Each number is 500 + 50 x the weight over its row's rms, rounded and kept within 0 to 999. Layers, rows and columns count from 0. Numbers have three digits each. The size before them is the row's rms in percent of the matrix's.

# layer 4 MLP down (transposed), 768x192, rms 0.146, rows 267-303, columns 0-191
102:469496558463557506477490470500427551522614458563428563458525458340580558437511540435532494539424585590534462491572436592492580515472497517503534524497489514483592577536522456546554613583512502465489520491539482510563495471416447364537482487536452518533532451480534466550609557520382513560498537425467505519545554397465508474516482570466450541480455550491524581567513513448456528527600471485560494516477560624551527460572499572539434422589517549441435477535450449453488535488488491507514555456515493575538585491531457486506464505439478492527510477535506493545496474584458543423
099:465412490560569472537533495556488492502501537498486370510538440574551506526511573396452497554555568451470564547461527559467542532516543434519526522510405484523567437560554479586513561409456572544488569553516472371487525466450533485456502429462468444601588435508490536541597473498438554601487400423493521540468415436441395492487449518603501517445517526497365544462493420494459545546513435466518503476534440493473483459528558490615491532606517477470524466496499504504529488517597495495528442457538529492523527497470447464478494511517522443551524457545412517497460432543519360497
096:514501463505532464503532431550492525554516581615465412463456484477513544542421506466473464531426483511468514528482475528503523419496355508515439518491529560511654498541485490493548422527519396537462551438451539498552498523519437559417449560558546524438487493484504495525494586456578494587567490449523585465438558478557480503414487486434413393509466483488571504497506592481559469521538479524466528511483576449486497497537429517494534512620479475467485544452457513535494571383498497415497603555507532478556559488484526399595623517459467551522545565588540490487418464508592427534
094:466444502514534551515553474488493532460522496534516481556518532529584441525561591497539449521468495483492430568490492442534550553510498441567418479450460562560532430471624441502429528529482528436471618543469535554438490489482535531480612432515499528486447516552546519406633515453486487627455513449444468490509428515556589409473525415561440438473458446432581579563541541419470453457482499529558522528446444468523466543547567480395529474518406534426496474551516499513545557534591520535466449508506493431583395501554477518522453491437531481581538451446612436549489522526488535442
080:439553520558513515518546544562566494521505463501533526526509542554454487452503355399510465474505555465468461424531477404545596412457491455479478474479570515520535530460596497570495487540430404523516500487509466547516520512517549407481532474507447594481502487555580521502538508489454554608508597549515447524435517434479474472537497486451537453448505423345519487595464527479514500536454580573619547543481433421502510506528434440498506536393572513560588525524394444469511502492520518511546575474499518493447552525522504512478490425507450478635417517508571472602424439460484486578
106:489514465497515553474441522530498513532531498549420455491610532601540506536431496465434419522528493444537479486514478528451529605582445549525519565553597449540485448543515448425472480459463524473598486573469417576442549505499524559538572589592530526540549497451564499496496555594439544437541471555599586503511533503542491564489459636430618562540481518465559561528539440545431475491439485550471529502459441395590543469491519497456532535437516473549528567469584474520456535567471549496457481467500527470530501581509500491567393449448488464497462480548418430428437445478534535587
096:425489471580480409548490466501534495425493489520516468440466520543446501538457484602405463517535474542530577486547494559479495363478440563521484538504458575494514547457563490390457548477509516516517433442516502472486536504559499458515493581483490473522448407518487534489401494386561489474423528507521398503524506525505468380539577486430530439460516496512494581514482510579575453465466597554591547459561449514551525520479534546534501534359596600441597485470524521405545533399505453502484521500534447509555634546476480455544519550478544542519485421490507447444611539462449512483
100:519435449513539552464512557460486416537442524539581458431469480530404530600512495573471557489463507429511512536461459545569531482422595490531549588468441540466541482399505618430554456505594518449507537523398518503520543516529442505589556488587545433562462475492586530455501520446460502498579522480539477533525531538467513486535470483492495559537483492462446535460573501381446464393401590485438518417443421365493492625524469490505423459527470494501631492525518442500606459536510521540468519551467555528542494551473446515518557520537469573577496521516568432509486503500506565480
103:464501571465539547483457436493464474464528457626573565459592471575495525548450565477618566520473478526495517429528495575490519469551541438483429506482451481448564601474456573506410583622552592581458463523469519584518446507458404548557544532446573478501499526487538511436521485439463457463468567491524559503497520455659453499462650525438551507493435426464550484504482494462552529526418482456446475430548486476494477505564465520462510461525448528412476465468415497511516535511481512451570605472540544521382539511484533588539549586496511529502518540471543522480506493512594485448
109:442558520429494528482532502461557494515586437471492542616560598550440475654540507557471494465391545530452470561500524490531473503511428564509504438514512552517392430506590506583418503489543528505538545412506499464571517532574476536491454516580496510471471609526505511434512468383570549449497544427446474459472474523470515430562515498493574470451428435524556516491533428625497443561519511542517441497515503407505515539407489503552593501444542493478510460495566502479460433500480555435423500450551487497527398574601568499467433460530456538551542396480462516580473555512462512509
111:534496513520480580541477545515375419403575534609456493516507492502564436583616454550489518481499459546501491552535505590471418530517482553552512509534474581478574455555505416530504432460504545518501470518480505527526525537522434567380520546473464516487488521558456475521439527498516371414612536468429488553555628522456556539469460577446467520516567452475507451470490446492505524534533468404536490437539521494558463526438566526625519523467542534430524456509534557561554507527451374524320531462507496579516483445537497482472492520543478479490499522444556561565482477441484506426
097:450472483574454338492451526559502534476532471561506478484476465443491461485444420528548556618508445516471463492579535581506469505452564593471478427595475417440525520516524383468548479539475538518607499584592506383374462516505484438482442469453554503494552490545503504570496491536449543561467416509526518553459558505561464548481520475478392459447494495464524420553521523502475539471507544554555554498456566464487518412593510440467477474527517515461459504523479431402415488471479511464509434593481414471526422489513458605565506502443443465491490570574490455489547556408477511566
096:478511565514528449477488559593480484431468517465478458486561486433548486544520432427465558445421455521600468489499414502461500530481486574546497513444546455535603475561481452531558432429341456482505473491546417442516590532451457557521502525533489483613546511469479420522625421540513557499379519479529542535556450429425533510552409555552530542476443538423551489546476507375447441486514466409565516505462573510495454475495515510491471480518488421439453492516470511481535518545465519422482395553456483515495579472473452516514447473420564473500537547496444443499587494520401611542
094:532439485424463555458557493388538504484499445490513508521499505628529503576467529412434536537510439415507519448470520597436511447415456520459537389514581527471473508507540474472487548485484630517462440494453559549541562436508505533573512518535459511458576498429514449472446444387569537511481474491544541564504424524560606488465465425542530410551413502528483434501530516530472510519516461439504497511493514547567581481428474434578558422384516491555502500479523480538463440465391515538424499342481453602590456452499567501548513433552485513483523539492488470521481489498401463523
097:543494484420467582576554515513585489501419521425525447407541460427471487590500440402554447434471495472515562500420455476396497545535513488493467567546475425524499518567475477454427502497555497496486511544506439480543544624446517536502516513497486407475468540502546494595560546432527527375536507426476478534546525496553499535441460530453457496492519467618580517560523554366475613536453537427467616471512441520508513480424467488501483514459538538495444423488590527577508504511495425423459454504534505569568587581524537469541431393464495505454542508452462455547435517485554433462
093:530567503418533476543520440505456490465531461575541363420519534471552516441504552464525488528455524411494453557463511541453483466508478614533554526466475526431561450450445478485454501470463517542616503543385438476450491503526468522455524445464548516486539522512562494504604514511511469631527410538415534462505583458471538440418461519486468472503495560490465477540493592471587495466441538469552525450508443557464533536485631528520520461561458480410421418587625525403490438568489454494497583526431413541541535448474496578495502544403502449510470589415499472497517533502426460477
102:453453466510513525450533546562554566533488503466580597468567490503478583524478536488501525479532479470487524477541503485471552506465424617533463571515538574520498530505460482522448473516526514403530510475565544513541436448536572581437526572443448512542522534456577440484489614457473470373526535498526528441427431530371483519516527544462507488479535553464491611544551395596539453626535445540524528536478480378505499533451479417470435463588484451434625498505540522574516603549493532517526483499481542552509490594478469500555516564575530574613478474535498504597434535458490535524
096:519492468550475508634405468433443502462487455463442521523445430462556488562474464511544391482549484443490524479579613494422580496459457550456548483473525576485463471461506445457487497579463627512398434461493521554523474467545477468476543543553387532494519446513476507409537501402526477521529577430538562589524447440454447549559505425588631504483551419491474561507492429417554462553473467495430535511590482456504449462589506585453455488459488535437547454559453570513443504447475509554496446507544448605484456544491460539456521452435488515501557534523467500454433541483536511425
099:535445453449525553485530543477562521507409490511499464483505477506557490480495562459407531466504413609531527447538495406523373429448464528532498534463502489459594551598523490476496493506592389587518564508477578456499501422403520530534488538534549482540477531557588588608427425477526561465511569494611449465459490520508628493535422467433507530544419441504494431512507541532472575457478547531473540466550492554575499460502549540442564563434471477458475506599593409517422532489495444576455564410437459549504491427530402497473504467491558531514443494451502514562506488521461491522
100:535411418560468455415501455460467520446531494605547429536508449462436568490427456469495543603453452545528601484464485584493486533490553547442486462511603525485430600454488524432420547509609431423461478483515523420482537519521521413501401460472514527472491541533521532453467543511437477438459542520535491440445468506435530523540463578609543457620478530574492446482529454518529578551559526445471513477489399439534460506566432607443515449545508407541501454495486472563498527467527478498484599459509524548477614601500573493476559483535465511540450473479480577524476550593480465458
095:431510415547481514527496500500474475542501434495502585416491403495535614486431490553519483490555564553542428477471448497433535542517517426525426564533381481510468422534606575432462486563492431547454434495464549517521515411552434464509486544537493416522475483560494486446523528441535466416588460431507507530497620534437521453526456435531398532474542501371446520490483494520582405560394482535466416560502485576491557521503495463454522520541482478449438531523419575538550437494517513511453561433428523543457463565453543517539527489621454555460513517390452507463459526457469544464
092:505482528465534326496475490523487480532455493519451494461513453516484478415484491541571506539562382479499495528575471452534605609429438471527473478496572428436453516462465469443478438460483433455552528428487565416477508573453508468467494472567558532600523427552539481469474558505525387518556479450511505530513590587524601558441492518551454554506517504516456444483542468519484480309502460480532476492478578510481465545525577486512392507431394566568474395498549437568454480531452485435455595535543472515503513537423487575508530526509526568452543529457555486500497486527493559555
099:525544456499561493467475548526414486365451564526470506423501492595509458569513530405430449459500500480544510523461432457501437496420450430501565458512509565440423514545546530492510438432500489447511495477623476493477495468429457541510593540536592510473432480506519546508465479452544493476449549588519520438484493462500558479498544474549586446445500446540483538464504485409466389535504544532481545476524446546556511434456525459517483449344433556562473436507437395495515497480566401537445573512442528571459580550563450537432524490539534478533577394534556480389553594527479495460
101:573487626491456553495514572529532536456520412486463437520458461573556432554452454423502512565492395455578503515544517455507535490505530531520613485514496577473466444553405462536468426466535422502469505478370372559482572501435452534464496416567567384439500427530419538493498518535478571497454385506450459482514481529506518431534502547448562480454552485430607504611529431460591471486456494490504548523460476469523475499473534553515536564537524520470479530572480567577509458583464516463522429516585470545508579453555460521432591504540479523529456533498473447592434471534520472501
109:503471479448504484504505555448504566492511549490485590483497447510494493517375590505587503459510532533530484528527477486521552457550436479504518602473478522475518518422513501484494508533486521460551483501455533509387450530535422577488481423614553436524507481499450541516499557524473418401449486621531479550565602524407576468533517544587512549544535392498421520477464508447514512620454506541460468566419482453429527473485550521448532472491472515466430503483545450536454664524458479513407465501475602500571494475470455385469601486514465559509474526417389592482514516587547568503
099:536403464563502469487458504388517510479521538544495558508488458481501465495571577489518457441543469503453464484550583448546396404462508623551468441563523474522438489456520499432483534516468565449450502480490540544573540465491492535513485489552502588543337442535496409505515524493503569391487483490535481389458544461484516507484495477517447560481471525502468500518581401511550543519490427454476387483539534485490511367461433549550602504568509497472474494499507549571455478518504588462507528573555476517561421519538460468532529516496452618472425622380536544539450587468491435441
100:529431464510484475540563537493577449510443511504536487472516456551612495480503511468570477503503592524484439478483523517526525459458451493532456556478363487468506409560572520520519506436502526432402615556470409420419518442435596445511459475461502434521599409495466482371461530554528487480503460450464456484510469457490560502500564457550463431527541527441470484455507469552594442378576518473572577457468442556599606476514551487480420541506571542488485483535473394526475486510520466508471553414550506543535468437516495562473424541518451441596480511423441434537526491477570437460
115:514484455490571501455541417531500502445503450455427412509424505605439442503538576590541535497562467540510491411570603497576503420521496488426471422552597428512519627566497512552478534489583411510481421407559488516512490484406385511555438543471507466510453521461460511557472476526497430442479533563524536422477484577487535460520462520527546447582433491485499554466561451473553508538489598467318491557463447560530521542489610536516476454562468467505546537568535478509524454473521481390556470525514479502503445531470481418438478467510448556496524586549506502505479459503486494579
102:611533483460515546422418551623531525481511492446493483486400504388480564546489463516404500493456488394554426487547596408534465541510496467442483534459538487468588571532502499630467453478472459477532483463552398473379472499519533427524546502552547528462455592555571470486534483515551520468474546462461479472470538586464445483581461528464470444425542489435489423461481475545453458521492567544551598506495547527498524486461543532541472480440536456514446531447516534437534420507486446538496522515464446503451643508454467556410542481538614457521546542540474439588458461394460521500
103:552548456539376452439420425508539538519492485526387490577447496462497538575500539491530460499573472509532527576441473586512518472481486590523470557538528478513533590519518455426500453465473459485601535520416494451495429422403469377468509439571479480568536387466451525540530482470533533418497414483535459468454524575492568514553518510411551508548479532420400513511450487480420576571460473450485509429405539537479483454568560522486492475561535573436450495539471493508460589529484512464473485451564429407503503489503423546512502542449517494406570497550505419547469394562520416465
100:519575572455467497462486476549520580492492548609472453559500592512522491497552536458506474452483499432519546462519471586481554495534533473439413572555529493531508568565505527521477447441526440541493500416583553527574442533510523485514486548603546460464547465592506502492473602494542528522472513474361529506533450477503538629547492439445520463523502416402527515455478486537442466524506410529544505506480558544436515458502487553548496452499500515559350485361558421515474548512475508546495431630498475404423504565485488575534409610470599506492435488532482535415492472549448483511
104:532582563522578469452452422563492533544452496619484518483526463660513453568486527462541584447500516511515391478542556479493539415498461512460560430526427495395421528496445477545576420533484557525555488530518485506531481413602513520508423413553546429546519483478540500525613429508564505526486520522485450515547445503522435514475520466531484511455536546421488422479578561509540546542538516432516541580488568481441507548578512391496532462548483511486555439540493480494513445560484566428524538515486512500372370467495443451497530504466558569544569446487418462464507440534511611504
107:502480565541587507565477453538512529457524445502470473518470472400452559449523429551536564535532496490636555526540508505461561565439461502435558474466558518519583546521433568465487485551542432460544428434511519563548506486451477530497481548441559552441476518565473384524437549575475478572432578481434540416547514521461540570548528493553536396411554553510621396474521468490467533495474546468548483475443543508560415448534541441553455418515520444530456559451409520489485464531545532504522451546492420509534490477507495574501501532511615504541486504520451382488453471438501641411
089:473493533529459486493455471438487567488520542534488434489583536570485510453465467500459461436502511583596532537431470515519463541489597472572577562554526494580557524559450553499450478527547515432438535586526524483496435496539450534499496539490541499489521451557425535472396481523513558443476550451545628564479481491400515524616612542554461507603553499453556439477484500491488469560516436462441473452498481535544541481529480531492548532517628420561591449531377558539428470583565493532439422431534402540544524543594528488527510579516443450436533430544477589488480479520491416471
096:467526484508518451463520562556516559566476590521557459575556554515553483448497604473437475454502539526472453559433417556524478475489437515503427466518527508543493419540488480403560560404466443510577488502646542436493501565482514425430518520391491450573547462495496434508508471538457488595543548453579518466479528482513467527447512549542446498455529574530486558577558524639508443436547458575542454519449521554530556483502450597528487583573567486498549475483480456470495582457540451495457519489557566451559553409641552451486553528488494561454512552535525507475407578572520539472
096:491539505380568461497568596487472554524502469535489420517432489530428564475491513519513596515556498583521443487568485540541432460462486514495444494410354442469553445578524596606481461515517534433469443454588510453651496532583506480486595450569440488484477482566415481515503517490469452548529474347537454483516440450532465489458481484493510472524482515528582489557418465446600506468537537526586485502529543511464500440493493482527478515560544519374511474426486472482573521447471577521435616456476509524474505518501498486470411392477596487519467455506459468547497464517475576484
094:502422428538427516485388585458610482593483563607640441490547567489517496529471523468452552523477491474536435494521397542481493419581528381485524525542502432498592489511468539569451464431497542479493606525442519539494498477537465504502531501459557490486489549549468586420517507574524499392514479477542551471469456557511479494498466491454455516558509561432488545489541496603532438557488500538541503498552404526546546423457465582557507461413617584515464514538502491471540558573546351547522545426513565477509443515555539494499524505547560483565498560458490523496576565506432461482
# layer 4 MLP up, 768x192, rms 0.154, rows 268-303, columns 0-191
099:604517385518573551547428493464568512481527475508491443520589476485569405520387453514547490490503532546460462535438509500538524536519616433495550512470520500584555513491589547486443451517461478633575507512448478473514474549522461431462525485477503559498492530506370497436609376478516505511517486501476537534463453498426510440480562516481521438469449419454513553527448505420570621438516493443548505534516534431491472490542542444403486463516380466519502527540471536561440477482423395467408492581570548459529500424440491518404511503471522540509513472467429524465527601572448513531
101:491580497510422539464483512512558465446565464544516493506426490501591473416535522544511483547502474470458498499507545594569472484509485505554465570493429432556495497481515386596522444541424534413547612494529487590489511505464507457482486520520625529474621433551447494558499555450465462542569548625524476599566562534485483450434486526443526376534527544554513531541462461487562458457542529563525419554609461542535462467409503390470488508471557473430497476546489607446511513532448502552578433547521521509502447533559538491433474498470422551466570587537482506499536414503531488589
098:489690495554571528514469474501484512519522538446533625520460572467443456500567546457470575582463563538454488560535512579483556456592498533529512586578556414469511530491529434465509525496442554417437518516527497408466531413569478451507532494480428483499456470392614512520434544450472479563473567443500494479603482490452504588451450480517539544559551534464524555507516537483404501537462602483493441481506387489560543485528419500515460506553505462491472512530425392407440545424584494481487544449484523407504518531517476543584456528502440516546473492546509566490517517566502410502
095:530430578446516408462468486548470512342491482486450546428582537448478573503474611441504485406464517541443573585496540480533462532516476428538468473502455538568539483478481487385555441470454567475499410533550534502561481560416495531422550520484543394511420523507516490490532545478557461501494415552509559461525475617559499493572595427423544441540498527549461471420507432507442521461533471494431531461586485487510542506469463475594437532537463542556485494460545451468527530538515536461457484551470396403568553490436516448585471562539586537444476462502439422429502544500488565499
111:500438511461418555589461512589479480481490533569503557519540529515528499473509525477540523542449447500584402506481474523507561498545552520465424453453558529501511472464457526536518476398572456466505507378593555530407499496476380558499530529517478362549491561547598491530534495543483507454537511458499482508425485494487461437448512585465629575443428476412525526516579599477496537407521566536582428575517480480401451572436535533503577519542491595508516419532531575469521554479403493574508493449476531537540527510532490467562433557474526495464523480479525638479552457543500552436
106:511520540575399471480552534387549607465463569554448607528466445590432580490491561443505534438504507493417478502465555545513447495546528452492561439535474532589540516540446544486435507478477461528405399479500490507542436515416602460489534546370552533420558429529483493464452447535527535407485499487403476521543507461488531566463582557467566507502527512468515498510584593467533541456502427542482508481568464512502602412470451489535418544610541421478512615493495524458506423521516517549479490492513429497558541487417494503466537462469502463361535493447500512527571519518434509508
102:517470465444536423520556460437517539491519560555460507486549476466610508479476553448516447488559465560408455507585510478501515506590522443431486437555477450492589543550494497534423555572477456488549599465465494453474549445438512481456520535454477553477498534512544552495491501510547494431508479475482465471462520377584487569467578523500520512385528491452502477414528558538476532587606537441566482493542625507560610555521582419467487505551574467524489510590538582532604477459508536471481482437504532564493486573547509497493533453517370499511579474495514540457478408679556484485
105:497437491505482488514529496466408557541479450424467522478561465583504489666478457462562546545512540533485414520517478528500540475463547463452483499537537504433483417511460512534586464597527549514476526431457508461475553489581521503532498481435581380393550536519497502461430586435437480419416483602462555482544511462502549524537459391510484470446526458460511522439462470490547528568524513567520541468488486448376473465490459559563615545543547644479489521468413546510457441563513444476551551536614561524523536571621572497395489481501480451532480506503474506460477507541467446534
111:575541406470479494520564581541370422389382527469435478525547490507671561469419543582494536570440463497527425450497518505512504516465558485451409475552447500499584507599447598543517424559529511517569480435541490454463497439470496540539486520503490521560462537516524511515536509462469555528538516467540503488494450503546502537575470513500545533531458541462523553439536448553505536428516539564496493483466482500532640560559506494531594497556466568520569499550473499376462444432550423524513476440489534512473484502464458470530565481500473474426479409367582499471464575421448459458
103:471485495522448501553472517449546541551547480464600512476453599456542495424412368447395522536414490492536504467570529453612519563473473511554475520500497608488413515529479540522498563428508521536473510440498424524524458475504497460556451434521535491537594518431484508546469494474408550484538586612481523551461453515474483516548517398568491528595571439499471478471506496495661453521502523512526528473427517504481533565442472493503505456450451415397443468391572491450603565464543522526563446431434535469488519525498544488564509477451578389413461486494515583525528542553514481525
105:492559504422500417518581460451410478504497546506440445555463487454483596526513517528491533528505479556588485530506552569492469470546531476570505469497456580443431495529470471542523492446533539453526433525492503420465557475441413452516535433475433404575574430512555491427493534456492502521476551619525538492547445500531584486528473458508514513445394510520491439524472471557454523506396440523609441548485435472426488423453362585476550406550532405563555526436602502519537544485481556510560467513493520410517511551471517571619492525600543514471492433515521454504430480437479611504
100:509503485432555456543512415401478491653519562540540441594401527569447466491579545612462425577546508475428542520516584476513424560521462509424494525508586562478484508534518467528396518497471455477512528556500562509502410397500483565501503548510531489555510432476550503373404496467520547492555458525501459517502516562543487474542618486550497462506548423518600434516470477474515512423439511443461411516560445549534526453487490458519557534455514513434527541474522489517525513470517471621492543537475502475487553476481406438466551476569430511440454608430536572576406480523504508441
096:529573484492521475498525536495573617498533568424542503491475503456446494498522554436520430435487512503461504519523498478497582546498531436443524537517504443494493513556392496498488546499483532473504528507544486470491457447580447461511550451468586486486466501457585524495411565476556407505484542540390492404481521441486550539582497517461472465486526554437512534522680521536432477415507509551593477531551462493518514599478371550601379461464541423610381538510513454499591524430537516460449420460453549443476471475545436446419475480499532497617444553459526545570529449508476487500
099:475516592508506543563420415527363505525479545406432519533494473575458572454521468569488551474497538588439477411551536578546448382622524471526518402470550536546537519487519522514523436521445531352460455486460488454461543464511547566504468504496446514516548502468459460518501487605484488449508486536471569625465507512451518512426563462435577516403564500541472510558499508467479451475511436497483463476559565537554564484502481447471518535575414548496571483515434590408450582502470649557546475475456477411469578461440488485537497558480528523468494450495502454456563488535462523514
100:460489509537502561454493478531550484506498564435586481491553559490610456440440456523474480427452516564500543434551556462464487482445425425551557534483587525598500445479445405555527587476506421461527501480511434522485441562409428473496535480481481444510522515573467522483600461546509537434577542582461458536571577479538431532484552440408567515586554531561366505465561420483464460514500483467379582639544496516458509410538584470446518497507503505521524461505492543472505563462421469533523507502543515520419545408473406486424484454592506504537474549533534491488532410513526526536
101:501486352494476513445456540560454510511514436503513587564519470518451400468617450438477552512399477503446426514500544466511474499480495645582429423504567483554509492584512548436502569414485520468647374558553461574602474449523440515411548491569530498561433553456469547509517488558474536469493553503574517462538539494581419505472499516564453482445470519506498552477462389491514482529498495561513404515508496457528471487532521479481554475477414589530463543502508502560454430479469569469478498642519437525508520552480428405453495561548549501479543462520469533531548515517476455478
096:491535425524532496479568457512639536518550554516522539492543542522426466417552488489501548424441511532533490481482445465549442565490514505551486558426518559596551573523490562525485470489410468481578402509540453462505499490413569509495436424431496601509454517429571453529561432621515560500458481480495542495469537553393538442373515530492414574590519555438497416431478570502523504461584533513506521502541508458443528439507460372472448508550492470502519447422496462513444631502551447400504517556576483406501512475464504486539442494458522468486490529558572552495513397524541509517
106:511532424483602440486455475510450400444454586485398550577488519512455477567485460600474360566498477427483441506535460477514465523552516425453536518522443490486446471512524516475502507523529618544603374531513449494502525525527476492454530428451529587477620505505481444452553560605510605490587538502480562574562507457547550435456478491462479581550463612512512568444469457456452494409494460448533458508551471399522514570566580513442500515574432473479521587471481493457531518470527558499584483422524501503484552517523546538511514531462565414443497519501444497488566587480535533469
099:541549636421451557513557515490503464546469451449544507447516584513520528557424485509482514444542412401532485450476466530567526449499562474431450439490533472601483430495495497565521500482463500516530522498593482617458420444549459411608498542552530541460499498517512491556489489459581439550457487533443521546613543501533587499517467461419475497434611576519431522509488503473499486434475498516464603466537543457424504595449461398395514480430440534557483544575432440526475517531471536579523511579489406498471486477543475491492448483511444517381476513509458374425497556471523514458
085:486476443508440504503484515469446551599437517576454488593563509556489494540448416564496514652544481508513570458536444408620559508493451448464478522571476485532443534506561536457483575511516440464525487484555506455519528469450506589466513458516529596604508596506555565554525493494451493514557451500548554651503491520496471502479530497492469505515501541358448454584496509444542528535514478499586514567424515454421508528483491460491448508569482479404497490520407481555434478478495441547532567471588463433478564453518452444516497500514443346562436459585480483438520500482511450608
097:465491473381569566562531512515562474476480549484495643497506576519493487485489571597489505427530492475424557544479484520525514459447508485411576474437491471542499449550505509509540473512535553486542416571478409404559420484535413553504481547443458513512568483531485550573566512417603491535528508516569495505506578579540517484477541459460541425642475558482486534519466521422548494506496457454494450545476445523565527486541542524521527508535482596443408496584494532356528534486524495486529589437472537448459510511471451531585542606563515460477464476476536469652604473460565524487
097:553431448496600489492484415539421486458544480496554516577578565449574496536459465551506564460468519559534444470567479544499447556507584515464439460510422508453593497507503482467592552530548562542520458465577453418605525546448470563452474444484404460497470468489586525548450536542467447552517500475544536540464398512548470505448451464530501555596596426512581556561556479464571493461485582592441540430463622433465490500494541474453424495550478480545450517430523465502487531473553623509427524593488508563578505449591500420491553525429460527469479571500555519517548435509496505528
098:491642509457558528466356466516450599579467455471502436508508580457499499474439546478477504520586581683526447475481588525498595497466479519555447504532553513435457576494491555436570397544473485538545510540514478459617470592533476555444566528455428417500510453444498484566550496542481509471388496406471473430524562535434548443550476483524406546496553526524531526527504471498458441555491445554526446551506432442495435504489474540576453541475476537505458570518509470502534372475482472473464442473489432517587526566477457476492489534487524452553556477555561518478440512521560471464
105:523520456499497521428544499423505517534511613526488527416459473561420447495439575558556532434486459554515608514513542463592516440493416462635590550489485533477558522488554529497463487536493523381572501446521450427412452438472481486535521393502520454465407448444495506470565524489492447498469519542580506480484582586535502599432467443524412490470459438490492428468594620558497470497489553516423473445532486460507507490478452499394564506586553425493466515607473446554585587487524478442413468503487555468517577581467537510472552524534459447537510508591522489565509505497505472536
109:549516414501499507580551453457438459455538578547527630487475543423565530456536556491470499484492534474474444517536425523516539440560552520547530578448441488510525580541485544414575530558565599434526446507537411573453513506536479535436503490538496491667393490517535497574539455562410494510524492485497447526478424512540524471503395543518479504507460445561463495473464339493444434494502478539482501535448489537470586444655518444476534519525506484436476493523498585530469446481530460521458502487544477424570534427516442491441502561540501466506630428571516526490393517476530475541
113:579576541476481539532586468470665455503594573435517588657482540526541520505537469450538481579505552517436506479513479555474496455531508459476484541571517464453472442487517570453522408450552465468452463541494538482558552443450511509499523535529515466582468491454573439541515492526450515467565532624400594478469491487553511541448497501523447650460479526552485551513537485458458429447446487494529482519478494562640495509521511590472450460488496600562488487554470545409524517445398516446491488488518509481523477483465617541532497518586527486489521514484584478465517397402578485463
097:497538524535436520587452509533466479490524441459429514467436423540439469484478569551526471522563494526498488483438546442479416594584616446514510436526480482470528484493565550521591488610486561505581529459554503497525631514493568551514463493527448509435494620567502432447506459529500511524495527568548387501590532500591446549428416533505477456526423472496475438508586500510516514543545504534425475533449407506588618515552488411506502498552512518437559442432490593468443530433529534436449455444430437502458455422504510536505526443487389527486446537456499406489430465496561452498
105:330521554563487399519553488426491580423548547546529501458491437641501434555513434516569466488515438560471549504402369547432533432516501453436476444461456425494523548484577483434552512462440509491430532496491547471570574492535392534491493573433445431560525483462464554492445485530429555456520489512496495536431476479498581522499584426447507563553493439504432564543500489474477545522521519510423458516466490512523560438504521542551524556544445427424513524490483526526526536445589565398459449468460521539538458518505505466573576522401427565501506426421508532451478522546501538464
107:431473525455494487531564488528499588452474505452542431432475618528552486521471430552400560486547483490540466502547551532476461535489457425562503556548501544504561398578530438497470599542585494435501438452445492486462515504588421551528492415466509500569571480526480576553432500401521630545482414433403459485565508445449543562445486394477554452563557416449497530430568542468456525434594445482465553395493551471529518498515468554501501513530557517533523546541522494397518504518494512608430464548526534443440447515513468405484477480472457553515490505495537482457536538565493615523
095:540525494500539463518517515527466483558457564486487518628513549459528411520427519410491520449522506478457445553482562456464487355530540580511423534618545462441445445513537537509574457485571548484453435472541466470430542521533483576549484422540445519492483498483581424597448453530511487491483488547520552470486463432526493517559530532452514559540529453484485577593569620434538492558497584470469503506476405577488495484468504569517463558469510482443414497475550485487403604431457489556554538552572470471492443405609475526555432579554473504486446457560614505501533562519519518402
108:534512513438552565554589440485448629487438522464492491557559462533522528520536503602543494518477481526513506484452509495516463412448523468426582543543516457495498489503550462457590488458467613406616489438523464522499581468475472502535452478457495535528570477451506494443372509500577520498444492507533486604531500504458553513505539403634535447446486421525449556432414471495531374567448450562488426429517505451500503532485432539488504530465441514562540576516449527461509442507435496590496502498551450521484571421537603555424571488464381437484469524477531508510412446462583473500
104:513436609522473521523545469529488499499500540528589509376496560463484500535491493485422529519429375542589632462511462540555517536510522463565510481487503523577527571503552478494566461433516456573519436425482535510460447582511537467560573497555459385528476580465502511533418571463481521544494458533457501517452455520517506538527494493622519482502486537449588435487511417536493444586500428562591476531424475516430457558410440515423466586540501534417450553435511448542485551551439476469483434594478457513580432502505472519598505506403535413511504532485472488502462433439468610471
095:419561548446581517486521469564557504554539489461458459573429506548535516502469530443438523543537477559392508526563610490526479463488449541482489575459487473523482584532576386461532578538486579525395422480526512454507534515434562503545528395498465557514536452560507408426515430414489466568528480517472361471395499528555496549440425553531477529506503438524486514600584493533646546452508518488505521514493573471511438486522487443425500452499513513433463540554527534508541480472520526424491590560511533551531545553472582561496506443380509484565448505471508615461455555525462541526
105:449401557461505466572482534459509478583461523485480482620497517511527437490543435557492600488442474527465468435544482500544492527464469634496465511557472472460520554458478540538481532510484489483487403536430423464582518582493478457514533517540547496553484529551679422474523497516495523444474480455502485479442478495621464452508492396482482516426486514464595569518460521462508569437490524514516445610529522373443565552485537528572547529427480612517408420390437540567540509501485435533527485494445451429594542599425431572486515460517522440493448508528542514491493564510491551514
103:502479500532448516466549537447483530566499592503504498460442490482431418531461567457452539519533377443476491462512458540498467496505511444409500521627443503452564505474462481458519465531464580464514454463532558536514492497476611544449585412565521480423489496528440434506452549475433527430481468493427596539548423515419548449521555481494511503554465542487440491465437384487493484497482446613515575461487541420538533525489581512484507443573588473475465467526537465544445472547423622507518573593575502371566468558492583499504503564520477495461601379538520489541455571439487521558
107:473526521501463463434468535547561566510537412486519508488552434570504508490533541432525621510511517432531524506542416467528502430575430556486514574550494520477535483527439519427526433549532581562521585509532479498517449481426443518506508507515528604500474446391528504489466519465467472434418504597457550486591507545556540521450466485511380460505553593408474574522553543562485473514453485561510408497570488445562480478410393548536454548494468521546472462561455508376540428560468505487517546397568610451490470441538496544451511481631444496554407491538525465418507520566483471452